{"init_std_qkv": 0.0136, "init_std_o": 0.0, "schedule": "wsd"}
Each number is 128 + 24 x the weight over its row's rms, rounded and kept within 0 to 255. Layers, rows and columns count from 0. Numbers have three digits each. The size before them is the row's rms in percent of the matrix's.

# layer 4 MLP down (transposed), 5120x640, rms 0.0189, rows 2215-2258, columns 480-639
123:083165129093115096111137103151118133130145121169100121166106084117134155161124120147116088114145152139090115152155126123140132146120113114135135071135130166096132085149163103140100157112117102120088111161125153188097143070165110127109156150162150081142112130136097135060117120151121114142150116101112137115141163099132160110133123110130102156149135098155128123148121137128122178158100113133116147092114148135124129140131193159136110174113106150159095155128114127126161144103094128
032:104122136164075111113098122103164099144132122155099126140103153172136170129157124156114141129144140154122164117143134155145113106171099133104083104099118163121149094149144127078105138135139123147114088146138146131143146158092132123088098141121143117132097159104141131164123148110114121135102161170109132125075136104148153112118151142165144122141123115072077144147104125128124132101097142113170139134080125132145101095179113120156121125127123135117105110149078115092127100146122151
023:132149164133063107142107148119135154102097125113104112126091112153117173096096141167153097116125137140128155154137126122171119194163141106120126130150133128149146170144134146106148117118145160139103149126175163160153153091124102095107123113140151109138106111121111125109160112139126113138161107128160163126088110083112154111126117096130102131152121115106149146136095121144118114156153158139146094134124157101127095104132112121144170125092101082156132145166130107167179139117151116
126:132128094151105145120138125130124129113135099102128134158154107116169125132146123130134115116109148128137136175125118100105067124131102109159068152132124114087121109127081132136129169157105136102155168137136140170086126091135136167103176136107158171140138060143130126155107098107101081132138117181123148117126103148159160142110150170152106098106163120114133150154150136141106126150141159113132101141102115150125126114111163107093131122097141120140123096151125114139129123094149099
118:118125108105139170105109173067100131151087118153099152109136097123173131103109142188148144160078147135102112098113161184093150145129086097139151157148145170108132113127120175138111105113113142105139079103157137164139097113124134133173131142088138116122099132120145113120110121137109109159110123085137136117118124102128108116141157143118116121087133106165090158110072139109113149140099126107139096132111128136079118149122148123090099115129114182126132108145163107138085127161123138
114:132116178117097097124137170147105165157112080140128091127151138157164093176128117077153134174094111123145099135091153068123100097138132139128177085130089115110134158147112117154128118111134113131115110155126109131109131129147138108108092106140109092136144131157169141110187143086106143134143127125125092175154143092114103153119137117132156091093113102112140079111150130117098145155129114134121102112167148086140138099132217152121131132136093122138108117133153144162137122152149117
130:139134128091101146099124152154140109079117112104159148155115129103126144126124119120158122130136108114142103132120143158126136127141136112095153126118133133163095112107137128133128132140101158136130131152130112162085109119115112158128129115152092126105140150119109158153143088127148150138188102130164186159126074115100133118085150116157176135135149150113131115146189115136118119095103125117104138105132106115152172112129161115112118103118097106103170146055066157126139108099153072
019:131146127108106159130133093109147130150087165110154157102096157132123131167147130088142130141186130071129126131167111104166113154131151123159122169126099146152112147089142143144097147131123142140150094097108144078119163131145085110104121103121137108111123143110131142128077106156150146156111149133179115153107138096137098090168139103106146094126111167111124124139116156103161112154100135154102140144142173104140110159157109096138137147136107137161144146114101155109110158135129093
085:154095122147120167121148172110125126151137131118101118101123107107108108106103146161102128166124158111123132154115148131126143121173139088134106143108120142126128141124120096125128154155124128129162106134099143112141109127109115130130158142152106125068118137149169104132127091104116123156115119116135187116126140088109148118138146114123085150222107138125095138121090143166176092094122104135121119131144150086107106121100160149103098168118111101140122148090123130088106152110146105
123:153112135097160102122137150130135151133131136134158160089100150097149116134152131148145182125142116150123131144142151119127160121119105135104108140140140169130081142141105128136144106183095106123136128127098116105084141162123140149115115097102137144083139102141154141120121125184139117117131107100123164149083138146104191158162160083148107094133168127160146099105138128137184147088137128128146132100163111114131127152122128138121165123136112153082088119126115112087089139153117145
021:141154084116142139129126143129129129134153084137084151101122127140154092100126154116095125105121133122152173108128148138160079165140140148155138115110153162127083162102086124130160163112129116103161099110153163147149144151140088096139166128117164107113122100136136135116147157156087109102103132137157088123177128091140147116084138177146156117149164109147102076127153147164135148164123101132111140114125132119138126147120125156133139165105110110151123148105098102133103091093120132
128:184125096105139174128155120100090145085120138158157148126151103137103189112117141183124103168136147098122120107123118080100150123117154111161108135117126110139096134174126118087081133147115103136122172155152098164165133161136089138126128130101147110139136099128107119085138158093110073138100105125162145148114096113146128097136066157124063133150157126124134160096126124135149132123125146122113127127102090095147104136097118103126175139130121177119139078158114110084167165210144143
137:143091150121097129109087147081144141129129122139118101110076211157105082135140125143116108115109117109132121134125130074122102102135131117136144153138135126113117109111124071079123146126115128173095132136144130128105147092116151094123138159149114150157157147085113144138097144100150081095117148121151139092114095162125126126128111115118166127127160094108106124116154112093113118108075175136113157138126162190150151141124121153101122110143102087144097115139099142152123151169135141
125:102115114124119112114098148119124087131152136147103123087139075124134124114122107094138109138141134132170093101166100179103138117115102133116099135100134109164129095130174167104126190109140122088112217139145102144122100087148116134150166137129080103118140153131136098123116107122120134156082127105141149146140081129134143136117103119169143121184095152149111164138120177061124126116117149127165189118124112161119119130137122120137118083129144132124104164142144143092119151106103135
114:200114141144144123129107129099106136096101098108145088123124144115151129118111142133141152128046105136130149144124106142125150134122137136086096147126131105128155123156134177121090101091096130138108138124129106196118151093133120066124086125109081153103125127111117135130124104133123141116102147143099098115092146122119126179123134162164085111128112124134140143142125142094143137124185167133165162104118101093170156095154125084184127104126097120105113161128123107133174121099118154
125:121149106116109140125130117121098107154131132087151125135119155107081115111132131148156122115097125084130120070117125159104103102151134107120142136149181155137149148095157111104135111119079131170124157143116162132096167182152094123141108134152128141108100123110127150140162109110117085141135103120126143133107172102092142154097182078153155112181129117141138128153132102105154153112137108112094124061145131065101132125134109154123152120107117129127138129127139134091107099122137120
127:085109136144191142156136109117117133118138120133136067106155095124049113109119142166141141138138146155127109138086166128151155155132128171112144178135168112105101150168111159136135153163154147103093156160144082109142126158152129164135134147181139153082129170153114122078110106110139119112124099160104131134182090137131131141126148115124126130101083123158109115129134113104180111135120106104160114093093161161152086135095139143188167122049136136133115130129141088093126113150084166
108:112139096095115095090090113157127095137102104110106140108143156120145111116139144120181115187101188143091114116105125160089123148101117129144133164144120129150163130128118121181087088080146102134117086152109158134109140129000136160136136122135109069127127122124140141098137140121164123137131118118118140158162170125110123117093143129137124158088123077150156115145119139137136119125097131094148120126141125122088137083127138132077142118096141097135122145114129126111091107112139168
114:080082166125161109165116163111132137154122116139152116093141093107161100137127147120136150101140130134136149113128114094126101094131122160125157147168180097157170129191169110114127132154112138135101174182172088096121126132142100098138112138111119114137088133158118109121131126110108089126127075112124159136146138140126074129142153131109169098130158131111108087126140141077076162109133144102191120147156078132133094117159099111102133123100142161103155156085101136134125158146132149
046:100153126107113132098159126103132145186157177136138106142130118141139112118135111117130142137140135125154139118101107108152132098108122139114147177136134122162151180105137110114088108140163095133153133144141140128140161129129128121122139118133128133159099168150150155082164132150140177091116106102136151123159105119129116157093185163153183108145145160151136073142087153144127116123146125111124126114170132116119202109123063121104096129124138145115124081117137140145160100168152125
121:128126091140102163098108156134133076157135153126118103145092128115103148123137124101156131159150108135151163142124150124155185103145122128159160124133114118120130145094064065142126150121156152129139190140128119131061135110119160094104111123127108123109104146159132169121140112140168107098132146106111089184127117130098092101104170129117126113088120124134122076142145160106131112120100108085169155112159146125128124118119117110115132066171105142134124119105136173136103111140143083
035:158152160163109111131131143083110109149111151124135129132106124115110153153126145169143167146134181129113143128121140120134144156144123100141075089137127127116140121162123067104119107112175111173131149147147125160169092105133106143114114119139146142140098136143169111092160139112121132165124153134152137137147150118092168131186181103125105090105125120106125106150157143093162119116134106120116125150132158091115115086141133115143124150125152077139133119138093108135123129173142150
049:119115128125109100111150107103121117138158134131133139134117130118167141126150163169082117150114158126151165174142147110135103122143145144158082111132121135074131119116113147157094132131149148101138102148123127144132121162142065121118105132091141113144117134090113157126116140142139092102087119161069125123106146130170101108113181085145117123124139112122126098142124112148113098133146163111059124097146116147126124142127126105152118139108108145110113123150121138124123147166136131
037:131168150194165156120124097134136132099078112111105121160133115123124154115113114098147163121129120121134100125121100152125088123135134118143112112105195112138091134153142111182123164140129143113147113141097148132124078145142164108094194149155139145124110173091066119153104118125127135171109133169136114098118146127149111103139110163151113099146152178150052136139133098155114089106115124103129143094140126112147126096137135119152125097099146100112117105125100138099104126136131174
115:186113149100134095121119103156108090123122111104106156118123176163137129143140119145126171144145145149141167100136125136110118195105133109092122130107118107147132140150086127098125094144160118094115126124136189123144117203121133101135146111127143144116113122108149108139146111134128109153129158136158114131128123095123151104147119132118099061104116079144131085132132077173125148074129141135155140132161131122169096101112097105168116129109144128143151096109099151163158138130154141
100:141121152112145139092099159152094132099134101123122116165150127152085125132097130137121160131157133127088091102091138143146119110147093099079126121149120132209125106164100085145130161116123113166148130148112114100138131146192127125141063076180094165095125142135056132148154112101137155143127122125135157133140110122113126106119118155168161131121138068169114133136122108149079207099088129131156148103106170130117119113134106152101097127162147118146164090124102106135114096143099123
020:114132152129104118172128152113181121110116115155166138105103083121156150090144084133129140146124136123119117133108097117115178106152133122131104157105149097099112138119132127133070133122112165166140121142126092121096109119174161137099147140093109141151116147128163139125148179136157156131155107143149150120111106167127127145127107137131209135125130142101106117150125157092091127135088154132156149134085079174142120165093145110148164112114142122095170133122138111106109158119136106
095:099094165132171147093168082078129145125102097073076112136140125167098137120124124126124123146147126160141128104128148171114142169143121067109109105134129078154149139151114146083140149101156181121093181219136114092140103105166130133140099142133095139135112149158101098086099150131125125119147134137109112084126154114106119098143154147152097131131180143156168138143154153117111150097146167110147115087113088078151103155144101116132132131096129120097114103125157148119123113104167146
116:119103143111150118123130122107147051143175082122102163115157162153091097121138116128133152112126122084091127122116149139124181127160144119132135143113074127070100123150167086141110084088079154130103146121117161125126149099160135126111128103117097081120108110088138125107136126155104141122073137102094141113136115138104142125140145137144095129120176091127127105084107139091181183134138118141124100142125140163143144146105114121111129159135153106145075141125104157133106119113129147
103:132138089108127110181145145119122116106112106088135082157162114078135178114134134164114136142105135103133138140152111090124149119134145084091134139127154154126140113115107115100126116136093095159097125129081097114122090108126124117099112101186099121112131107142105122151097135145163157163157134123151121116091120138141146133129139132137079117128120126140158140121116139119123164150153163142166152102081154143171120142081145182124128116122075110113152146153142148124138141120142122
121:108169135106128068130129161119152087143114141121168151094141159144099179122116150145183160124101118136108183146146163124113125107122161116123117120118101127138107112150110162112130162141111146102161116081135172126140146140162118099162118113092105113109107084133107136123131102124094142134134126130105118107129098081105123117090096151166163110082146106143145098129160081148105150111140149156159131136116161085134162113134112135161131116116100133129109100123129122111084148121140114
114:120102129144150108114152090126112137137124128111115154125138135141166123169131110109121124136117111120158129098160109072122113159128094184125142134064113146113108136117164115153141082121116098117147117102153101156128139131136095143121148120108127101130143130143135124145157147069144149119121105149126132124073105161123120113126180119158122148157141093096127125133134167150145135124109145141064087118123082126178121153125120105115142161132152137165119177184179096146155120141103155
026:138114107109125129122152098079152146165136173108138092164098111118152141177146124125095150130098108119160133131101122130093124150117141097152160123106112125082101130093122115134121080143115082156135124148135104144106113108157136160125125135158147113128145156096145139104119181163123130104150122077157129136162136162138094157122157125161133126142135133121173152097086128114148133124156098121079115140135138126172148184122150106162120155140095091154152169106094115135095152119115118
122:147195099161096119155134054122180111110161104143109158111147125168145164126126119135097128138135186106149100116153103091130079156152154071160127149097135130067147116156104143114120095081106138095109155152095172149123142125142134113107118080125145108134119146131148124087118131086104159104129146135139100162097126115118122145120144124095095134155155100124153128147087126139075151137162174142115104109135172150145159142103150150117121155128102111152148101146214102145167121103084156
018:122125161119119121145158154088140162104091128140140164141119122136114130174113113127099131113162146141064113127183125098128101136095103117099143156129142138156104118153117117104106114184130150118113147131132160144113159144112137148123130155116115146087122110141081146108146102156122090135138118157169140108162160108148122127126119107162166143159111143159127122132106115127105121090107148125083123123095140119171160164159124129166100142201144130162161085130144078101149115146153102
130:103123121088078126148132100087159103112141094118085085138130120135113104180139121107113115146122127166173134108144102149140150125147133105128109157114100106102143125154079152128153188148145124114104107156123129122101135152116115105100113087148152107140150172148131126119122095110142119122084116132120162134101141133121111136115126109137088188145109108135160132149107116100095117105098139124157150116104131139088109149151166155151114111129144161096131140143158122161167130104082171
121:116106130150168125165159123112163123104116107135115068121096135118113129163123139113118158122123102118141158143141168150161143124073116106122145140139164086149079158110128123120106133133154117131146109149147095143134129116141113135116118151149155125172098156139115151120135169145144173123115093172127100147098152149117141147104130140091125121103116132148169099150104111111186165125150149128140144093172148117112114140158128121140144114146127148107129172153132130149140121142171161
018:087124130168130144089149146150163121103084158132103138141131078164099127114172164150106129154114138144134122158129147173151158184086144119144124118088138095171074111122098101106160162106119100139125154145157147113109089138100105103166155109124125127114109163142122096096107096163114143140095125123109112135165112098121145071149155145150122143134133132148103167152121119130124150153147158102184127098160139147101146122151131130121121117131149125098117113135117138148113157154138115
031:162066158126131100137119124104185120129141104171065153132135119126129138113118107114158109132107119132161163146159166107123106143132131035105139135106108142198142123126093157099132156105142178087130126173125156123111122142071125142105115102109143110089112104144137116165144103103110190176120150121153128137080133152085120138176134161115110154094127122131128114173162106150133134075177181137106184116119120119119125119139105086077090138101122183112108144129141096126136173153188127
040:131150131123138120116151135173138138154103169139157132146076133103148139165124108111138118156147126137159145146151129104107147110117135131128128108110135123121121125131138097140117114125134148162091113146122163126142086120066105176126103129154112122128146165172193134119140150120149175102139125093122120163104108089088146132130143129092165085126115163118159115167151121103156126128166091136144130114133173119135124151149086131102100165133186134094154147133117136152131098114073130
119:130136140077086149138142109083113121183119125108143173146136116125144143118117112145139123108112128157117085151143082163128176159096116157145173089109107147096133122126172067158054130102076126143168136094121098149099178115160167147116153142122099121104157144096095186091160135100067100145102116100118142116121171121147069135137143138097169113127134133135122106123153199143167123140113094102103126136114120159133151141121181116101128140157092195133133119081134127140134120111128102
098:097115105166112144112158119116150165164123098150159121140100099105165086159129111122117169135125163089118176130125185144140123141134108136076117134111137154112113120153086135117104154126137164124147136123153130115100108121146150119149101130176132141171138115122134097139140101122139114146118103071148119099113113091126122090167118153148128087094163138102138120169125140075141149121086121118098102148165121154136094151152118151152124074108125139098100109136156086125131117136118105
121:161078151099146150116124134083154130152136114147126099130089130124095132164134133150107121143125124107133133123114146163153108102132096094126125161043110132129174082148097152097093151139155150120136142150137160122080171123118104138096102098131153132127126140127149062119110086147149118144143102109145074128156132163109132141157140132157094127178133126139137122159137169108145091152117171126128136142133069135176132088182095115157121081113155150126123173124127136126144145147122173
108:142123106109076099104134083165158090115144116109116098150172082120151130104129134113085111146137109126131141117122115135147128132120130153162099188129152088155171144131126121101118120160071160173113138133146154118133115100149098143130107102151136113128138167126074127084125107136113142137181120125114093084116158157140134065125116135136122113136116162116138128137103152127124131123120172119163144119101123132103162143150105139166142182110109127155137165102111137127126125099114145
# layer 4 MLP up, 5120x640, rms 0.0229, rows 2216-2259, columns 480-639
060:124117096109110159170114148175120144082133091131121144115138144129126110128111160155133092127137125150149131191103112110143117095128176154175104140158139131127107127098089129123164094121129150093087116129127142129110135144172154123139123136108112125141147070168137089137131131112170162083145117091155137116118152137110118099088165135156127138081111078132158079103116082122123146105174077169171133125161108137163103165101133173138107154114139095060107143117138103147113117125114138
054:132109111067108139111128136146132146110125109135131129101117156094111138096146157143124085126148101175075165155107127149130171138115178138124127129162065125082142118108139121088159143090126112114133111119129142130123157162112185119106123071121074121151101095156121124133143149127099119133152163150108139132110097161075137124122133101119147137109126082104142113144121149121165150112137124144121119134133146143129127117104160146132055142161149154097119148108156160090100115111125095
117:096140123141081120119110134108127133088136132121124132109132147128108159130121142121113143132134085119073170121113132133144185123137128176147154173139125142119097133137139112110133100154165134156113150156148137173140159133146141129135101127121101092161114141100116131135116117169158126125150118083138122118150150163128130127100097123145205139122105108129118165125106151138141141120114095116150085181133062151130154132133154126139089140167124137143119160139087128149092120137145113
111:121069066162139117136141122109162115126122133120127132079127168121120112190138149103131140137132132121106135137151108125156100115128108120134091129124123094132157174135148129138122137113137138080146099096081160083077110152167121179103224145132107131137105119137155150119094160170170156063132142125123106119157090155141119153124135141135108088173155129115126132122112161111129126155136136111163111112128089165113142124140100102199123152152161117079128110118094133134134094135121156
110:123102156121114134135091112123122142138144106112168168122149117138142116101152151107121083104149159159154100126115170097130149104157106127154131115108117116134145104110107104151140143102118123119119119128143114096149144103115125118150116083117157114122147100138169125152128162135152116126180163137124156099134127159121128146156145088137172162127116107107165134130106108144140129160130175155150112144144118133106174103131110111122168160138119135119108114134167115134146122140121127
118:094159131140119080187100120088157119171123143117130136107121115146130080154150135076148124154098123111132157127137102091106117154120141143143130117131152098116131143131133217148134109124141109100122165136176131075108118131126169123138196104075124080138133127165113145088107139132114116123121144071123118125105135124128128132141099095121098123168153153157133119120114129066116130142080100123171094141137156147064123155120132137145105154141163124111109150154148090156107121137104142
054:081144110082121131190114138141115085129147119167117059119178127082123168098103118150175096132102076125125153131110085115106135066097145125105105104111113129115110100112136125138101120133164115091123139101152109095092114091131098171133100131142125128122154112122121156155145120155143137113109140133113118155107127162087126138089149142112186134142111107123101137137136130119107125112130152156154096135099109117099138129122152136100097177124161141140133155092133135177127118141136115
096:115187155090103131115152101158106148109137128122130161133132111098127148129124158136135104121113137197110136144126100127125089167103173204134137115141161130122152127153111131105154156136153126145109119145122110134101141159136094114095123144149094147133116156157098157101108065119126068179187129119125163123101152078143122098128142141112124127113138163144133157130136135130132131127150100143101137147145123162139132141095116117127163118130102119130134116088126138135141134115113134
116:154106103090146142143143148144095163113124097129125156129144133150165109143153122097139122125125148140144150164115141109109165110185155159130078112120145114129120132135159134100112145085123117133094115088149138132150098140112155121141188130091134135151122100164167105161115175095151145149101150145129142150129113140136114142145123152132181134110126101123126163108180125140109127124188051133138125105132087147117147112099123106125112103114139182118132154116121112115135135142139137
056:096147139122120132139111132142122130157123150136144093116142102104113170126165146126130114146107097130164111144101105125141138153108089142135117162106132138120147126068146101171166132110127180127121127082094117118094163107151130120130130150101154113119140141179180166136152144095154141156154109129138133112101083129085143179119139123102147150094106131138175158129140165081110166108179125155151128178152126103130147107132138139125130145121171074121076172131134126138094148153180084
120:147093109148130154132160150117107110126123125139125091101151159132166114113104143117117111120107127118156111132132126117122125125173113131113175185125119120140140161080156166108103132105130162083133131109104148101106115145150146133123153150156123139110128142129176094124146150158148125098099142116115111158152094096120103134051175142171119116133170102113106122140154120127148118157094103107128071115110111121082117112119108128183173152142224098081129099149118151124111125150147137
123:097112138130161137114156151124106165135112111128135122107172132104158104137123148150098115142117136178090132101111125123091127121129138139158123099184146151139121143111132106138119127112130092090104157151103090132165135173149144120134137156164107089109129142132145165135145117113134097128142099117123144102140111107112110147149097132103124123138141111164143174125096199155106158137151063139150090174124107129114129111064164132143089144127123133136103141119146118114083118142125101
121:141119138146111114114112122113109117132159151129113178119119107171142129121137134120145062134145132136146169153120066074078186097118141113151113146120110125106156095073161163174162106123126140133104138101140140160121148156134111119145119091092126159158156104161095122150162140143136172139152159061115172148099103142111156136156182109116127138110118143092200143125113170164142130131143092125138152143150131149111142112139149140117085144146110184121161123131169165164093140093148098
113:156137149131147132150164124097128118118137113109122143126133085153142115149118159109145129089134119116093095128123141119149103154094178133222178143141158165110165119151143088146121102124185102124099156142142128140137162110148151098116149132111170096152118110130096115146127115137137121152099116123149102162125136130117126100152118159128144135171125126117119130112177108129121126200138134139122089149116062113129141130129165157187119160128113156127127091168125141133136138112081123
120:141131128145105133146120206096137120109144135142129108111102092144119150103122137126118133079162124116105120151104153126127138134127148134126181124140104139124121134116159119143138129127103141148112093151139134122147105108134121152137116080128143131133130131130113127168158125128152123093071147106120121171118100113109135135078138138165192178095143118120148086119172127093102140121156101137152113119134132174121126163141135138144149140141112153080090154102124149111143105106164123
122:144113125170149144141151127136121143139119134182126164133134141137171117149125128133160108167127103124115115110096137066131138113114129113153103101102060166115155127112133124136149093105135161129145092092175141145121125109137138107139102147092163122139132058159142109121141111163127192122085135120141121140096100131116160118138135141141116127135146136142140102128105179109149110126144113134124102138157117097115149138143107139094126139121098139141132136146183145116109125107106135
108:135150127114138113121144153141120123104120098117135134097141082129132137121121149136160101084126166129146131098107126133123167147115154149163088187120147131114145122108189140109103107078136144119117148150120128147139149088118150120131130113083182153128114123128103190139127143084130111115108135106139155164108125118100163119137113170135134152147193086115130124134177149140144174119120097104144085125158156158140123127157109143168118138098142119109093130101147159123119136104088154
109:099100124131110149126123162090094116140130147165161145136137147135145059085163154105117131116102133171114099122110139133119119131117153109132181165154127138124150145148112164134131115131149174126105091124093117146093135178147127107113126102134144147126142099176122111137124098082119074103127157130136149119144110106107154139158138101132090150125135126114129122133117113138176129123086081155112105128138083119115142109082120125119157127151085160127146122115149134145119123123128129
065:105155101186140144126164090109097157146130156162116096090113158090146115139097107101129148142101133183135134130116148118164172130117142111162146140131108163145141123148161124177127137148116104121159146143145083114120173124134141123124153145095099176158124143125128094115123130108143139128128147096117104119132119123121133148082100166095120115111102127111105141160147106110151137142150155159163068161152121119109117089166113121142098126072137181150163160110082101129105131148157100
115:132114161127049143124122159128145181091155135148161164138131116195153098160108119098113084167110164107112112144135101106110118139150137120158151142134112138122126120117167130137138084133120103138116105109148129153148140097140141090152134160082157143166143129146110117118136139119126140148080161082110129117104131154132149169150140106123138133126119125124126098134115106136135131188142131117141132148126143142089119117119129131152119183092146133133138176109116117133113134132134114
060:120110112095116145188106189133112175126136156129154133079152138146178094128101141126134117142098092124163134160122136080110138103129175085140139114150126135095144148119141116117114116080145148104117152094113092132136123107151167112114143136129182120143136097142155174156142173116152145114186151130126165131146109141120116129138154132103095102117092109099097124103137123135112147157148146131125094137148100126118133119119131145137099161145161115135113115108150123135104103112136122
071:100112117156162138125140125140106152106139140151176110101137149129124129113135158133124130129124121123173132143094094077133154117137103102138170159160127106136157163105148146119147114113129113099128176131145094118108155138161171114183173113087120102138135109141142125143164136122135124092115165121108110112113101135119130175085147128097157127061129105122167141125111123094128165142137139124125105142156121128108135116116094135140126131141135133136129139120122138116084094149147139
058:132155096113126102167120135148116127128176084185165145122092095175123121097165146132148122133109128119129192128078083138175151124152100125146138154153126098126156131135161149134157125101177097087105146119100107109096134136181147168125165139106111125125168086170116157114137125140184132144133155140086160140127089130124125151130162127133132091182120073093144172109174148122129154180121078112160104126128106145150149115105116139116110150134123125135106135129137138145122123079119115
112:079154122132132132135099137123102115069135114145125138124129133138141146132116129088141120083163118164129157118120094121111117135134104149142145141179147090129106151132145128154139134114100119026144129081141137127115132108142143105121202140117125092163118125103125162104093155130129099132210111110131130136140145156136132125102138132149150135136083121150138194128146162123158143116096132123131098131169142131108163134128111093125112141133162130119149133135144132156115143143064061
102:111138161117117104154090117127135125109134079101127160064095136117155110175179151113153086111076099134137144156122085123147107147145125133149148122123125142125131117130117162141184104078131117130097124096145122146089145136144143144086140179132120130153144151135117120129138136141091122144121168108123114139064137129089089122098146112130159111116130085137180104140115140060141159147126099115144109161164111124123133128145124153106108125119129154117168141127147120169108165144157108
055:113167122114138144136132121107105130121155141186116080117194154172145097128113116114164102152118100110127153104154115152119144135120172133130120170110131148103139152105124149131115149096136136152101133109149117092116128132169168107156120108121089104115156101125091107131138126121150147145083131109112142148102127138110152142148103100153081143128169117114146159111120130125131152113161113129134135137140158135098127111114134134108068128143139069125119176102172156147119134135123080
103:151112126123092135135115162111148107101151129131145145145151122134157131126105140123124129135122098125122125121144126117122125062176132143133130135137142129120146136155094123111131115172156131066143109110096117155124115194120158129123128139110109094143159140106134134164113144118135185101110106138115116106118107173135103146128136150175138125150134129133093177134080151085141146118125142135128149127148115158123130104087147126099083140135143104119146114114131142153093121154147126
108:136159132112097173153144110181170100106158119170155122117116103118114116064098125110149108137103131123135158103137145088146119093134110151138102136100142108141113158116103128132142130130125129104097134117162113117112130107157123104121139087121131178119141125150094065122123113165127113104130087112150155130100121088131129155127138126134148167106138115162149152116111135151113144185110101143162130104130151167123132139128170099173141139146131112113124118113150170108130146136167153
105:154146151145094111157131119143149209119144149085139141134121124151175085170135136082118101131149108119087117147116080118119094138094095146192156136117129117119145162147124129120109086151133125123111141121144115154115152143127140121113174132132086095144131154159098163162128116119146139147122145148152133123135149099112087135164086139120133104136116109126140124165119114145090118172125146105110126126105086127149144143148097112154146147109184094143124127144128126154180133106093128
107:149173108131147198165101146169101160155137122128175145124140172164136134106115153121117116108118134156109122120092129085154108140132134086157143160141142100150141126105147138101173115144114122138155134125125101092134130133147094136158162107102111131121111089136133113137122140153110140125054117104129139131132112115134122141119103133136163197090151139135154130141146079127178162151165163126110099184134106130109121087151126143146151109122160124129132103087137123123137131144095114
111:114126125128069113127098158116140151120197151104162125128141071103147107115123142143132113127056147140108147130105124134083107123135099151139097167146134118125143175136118142101154140128150129121116192145114126126133170153120163134131113144109147104081146091123118137136129075145122124143137129105158120106147132132142123154124142092094095141147123117158143144136074131142114143153146118142118143173137093167116120114075184117177134111157150150153123155110166123181139127115109099
056:120120123143167110141126154150090135105109098145152147116160144126143133077100143120128141090068135116142117145122126121131104076127138122149121096139108152135139162050158129107175097124137134106111124131160095093175141106123151141124139120126147176120110107117148149115118123151115132099130110087079144147151116165129112146114116120109137105148112096095112173118115091109115139162140132136136103125133115107109183123137135116136135131111162081119150181114104159093131146097119121
116:120150106144124135145098129122100117050089161160141102110113124132173124146123145102175115107087146112121146138124122161074126093142116149143106116195083112119119199138175162158141126129102130094123131030161153121142148102150137112126169138094093161135117146121126129101128118166120138101105160103087116137150144174127148127110123135154125144140144118083124127143133142140131133155140115137136097136139099144105128123151188131138100097160151157117121138139111131144124127120127177
055:132123114119128122178136130102127167158196116171159095104168195130135104103151092106132087142152143083111128126103154123137097172112166117152128094127100147104136115116124133104119142091123136123111158122131147134109156163136176140153143124143104128110157069109115161181149095157146124151142137091152126126102122156136147144100136106133163115116127093101176134092135123125118152148142102174156135145113116072111171118144111171149128145128124125117100133076114165150095135118147145
120:142134107124111152164130159168042154130098127127117103126128143149123119094133153123168095098117161084118136164067134116111132149138143156145161139130110116136116117112140149110121136101131144160098149122166134128147131108133131119164163141097138101122146157104117123131113101108125130110155185114122153100142097156101115098134125135126163112101093109161140104118132125113153139150171111138109095196160124112096102129127118145173139112080074153125099167138071120119106137108125120
119:118140084124134138130143139136110166119102116138137086133158145148149152132137124156134145122166116116158173125122142136112103116150126122125130109189177128119127121123141107113125090111121164107131131107111153190122121151136124075152128103134106159175135080139124123095157138126118140137133139124119152117096102095103103132129087136091093135104077101104142184125114134156140134124133155152139101154180148112111176119105134124109115152136138171121154146148126151139143123131131106
053:128119119131088104113161156119112153152145121160102105110138139131121120109107172095113149159113090152088131127137092131100109136125146124160141130136147136073129077105109171070081129096141129103125123090111119098118117152131130091094130113083140103122160141112114138095103117139117145096152129090140138153152128118122106151131140147120122151106081090155142094130111096142145155160153104169113123145156124118130157127130147134111131091151166087105123116105101165101109104154157145
057:135150121148120136141137132121110111155128121170107115111135127147161148121142179073124109133156168139111149104114111049145145111163126151139129111151092138112134154096126158110145078119115169097073133094130154135129169095202113114172134123144111127135117113100108127153153160159152165124141156091147130143118114147093082157116170123139161127098112143130133120098152117136108186140138140144156091123121089154117142111139187161119096113167157137169124147094137123128120116130107118
069:091112094121095122139159135151100113120160130113153138085138118149087057114154147110127126151092122169155123117124137098087109121125101118152072106148115154104178138109161133136138104105150112111156135105116134153099140099168131135170171153094137164140131112133109083129126102153119093129094146079145173165102135151078135175129186110154124166130140066162135122094141134089147177136149111134125097168149119134094130118122137146121150146161155124129091118147138138135124113129126129
110:133138116115104163149121129129138147125144120127145156111145103124138114107117137121137083085110134113097137135135139128112122117118152151159145192131161112145116166123130125132107083134166145141116128101134116125124118127143116120105122116097132101094084145140144085155141090150150126121183124138144136154130112104118178109093120137149139128103159139148151132134151156123147130163115124145133140124117117094091128101148151081203148141131095151137179132123106163120143118125148140
101:054093091092134145108114143110089142118138104133138120138169104127114120143159155144101162097130090153139176101123110161115132118129128125109133079144105155104128123145147130105160135153116148125138143144111116158167129111134127142110122154107099151131152115125143136106162142096154139124159146087123154152161086127115188185079136126109118163127054112130162181147160092136085151120112150111160153132110124154117149110091208111125106096161133140102125151124126159103108122107147088
120:148118095112129113135086149149159132120151079120114170125107095150149114098129110115153116163132117111151134170130118140138127123140162125132120127126134098122120132092146126081119127111113124090142106126090132136118076136109112144113142137064132145146169145136142154123134134130158155156101181138095097125156134181139084148125173112081129121138062125120123116134134098068139123113135181147114135131147151154038122130095138141091124135127145114117113135128098150157168119118097135
108:139130146144123160141148141112110142070166125125083094102113119183133097126126140117129142133130142147135118112115123120101140133161128162136154122111093135071144117142119124113131126080113102128140174116142121082119133132160139132126127205178150135158152111138114123120131161119114123157146236124065102128119137130111096136137118157125137144116124092125116129132123117136119130134149122131126100108148129099123156086159149114100146130139124110139164107087133087140124134094144091
058:134125142140152159181116152107128167113124115113153166126145110161183142126177197123134071116096099081110132146082114102113112059127157122148132132114142113118156144149146161142158116085134131132138075141146101137136140119119125106114150125141139140145145155155143129137163181125155142136118114103166128179114105076117107166124129102135122156104145107108145163156147104123133132129150147173154152156120111092168179105135111132144139154131131113110076152113123131134129138046146092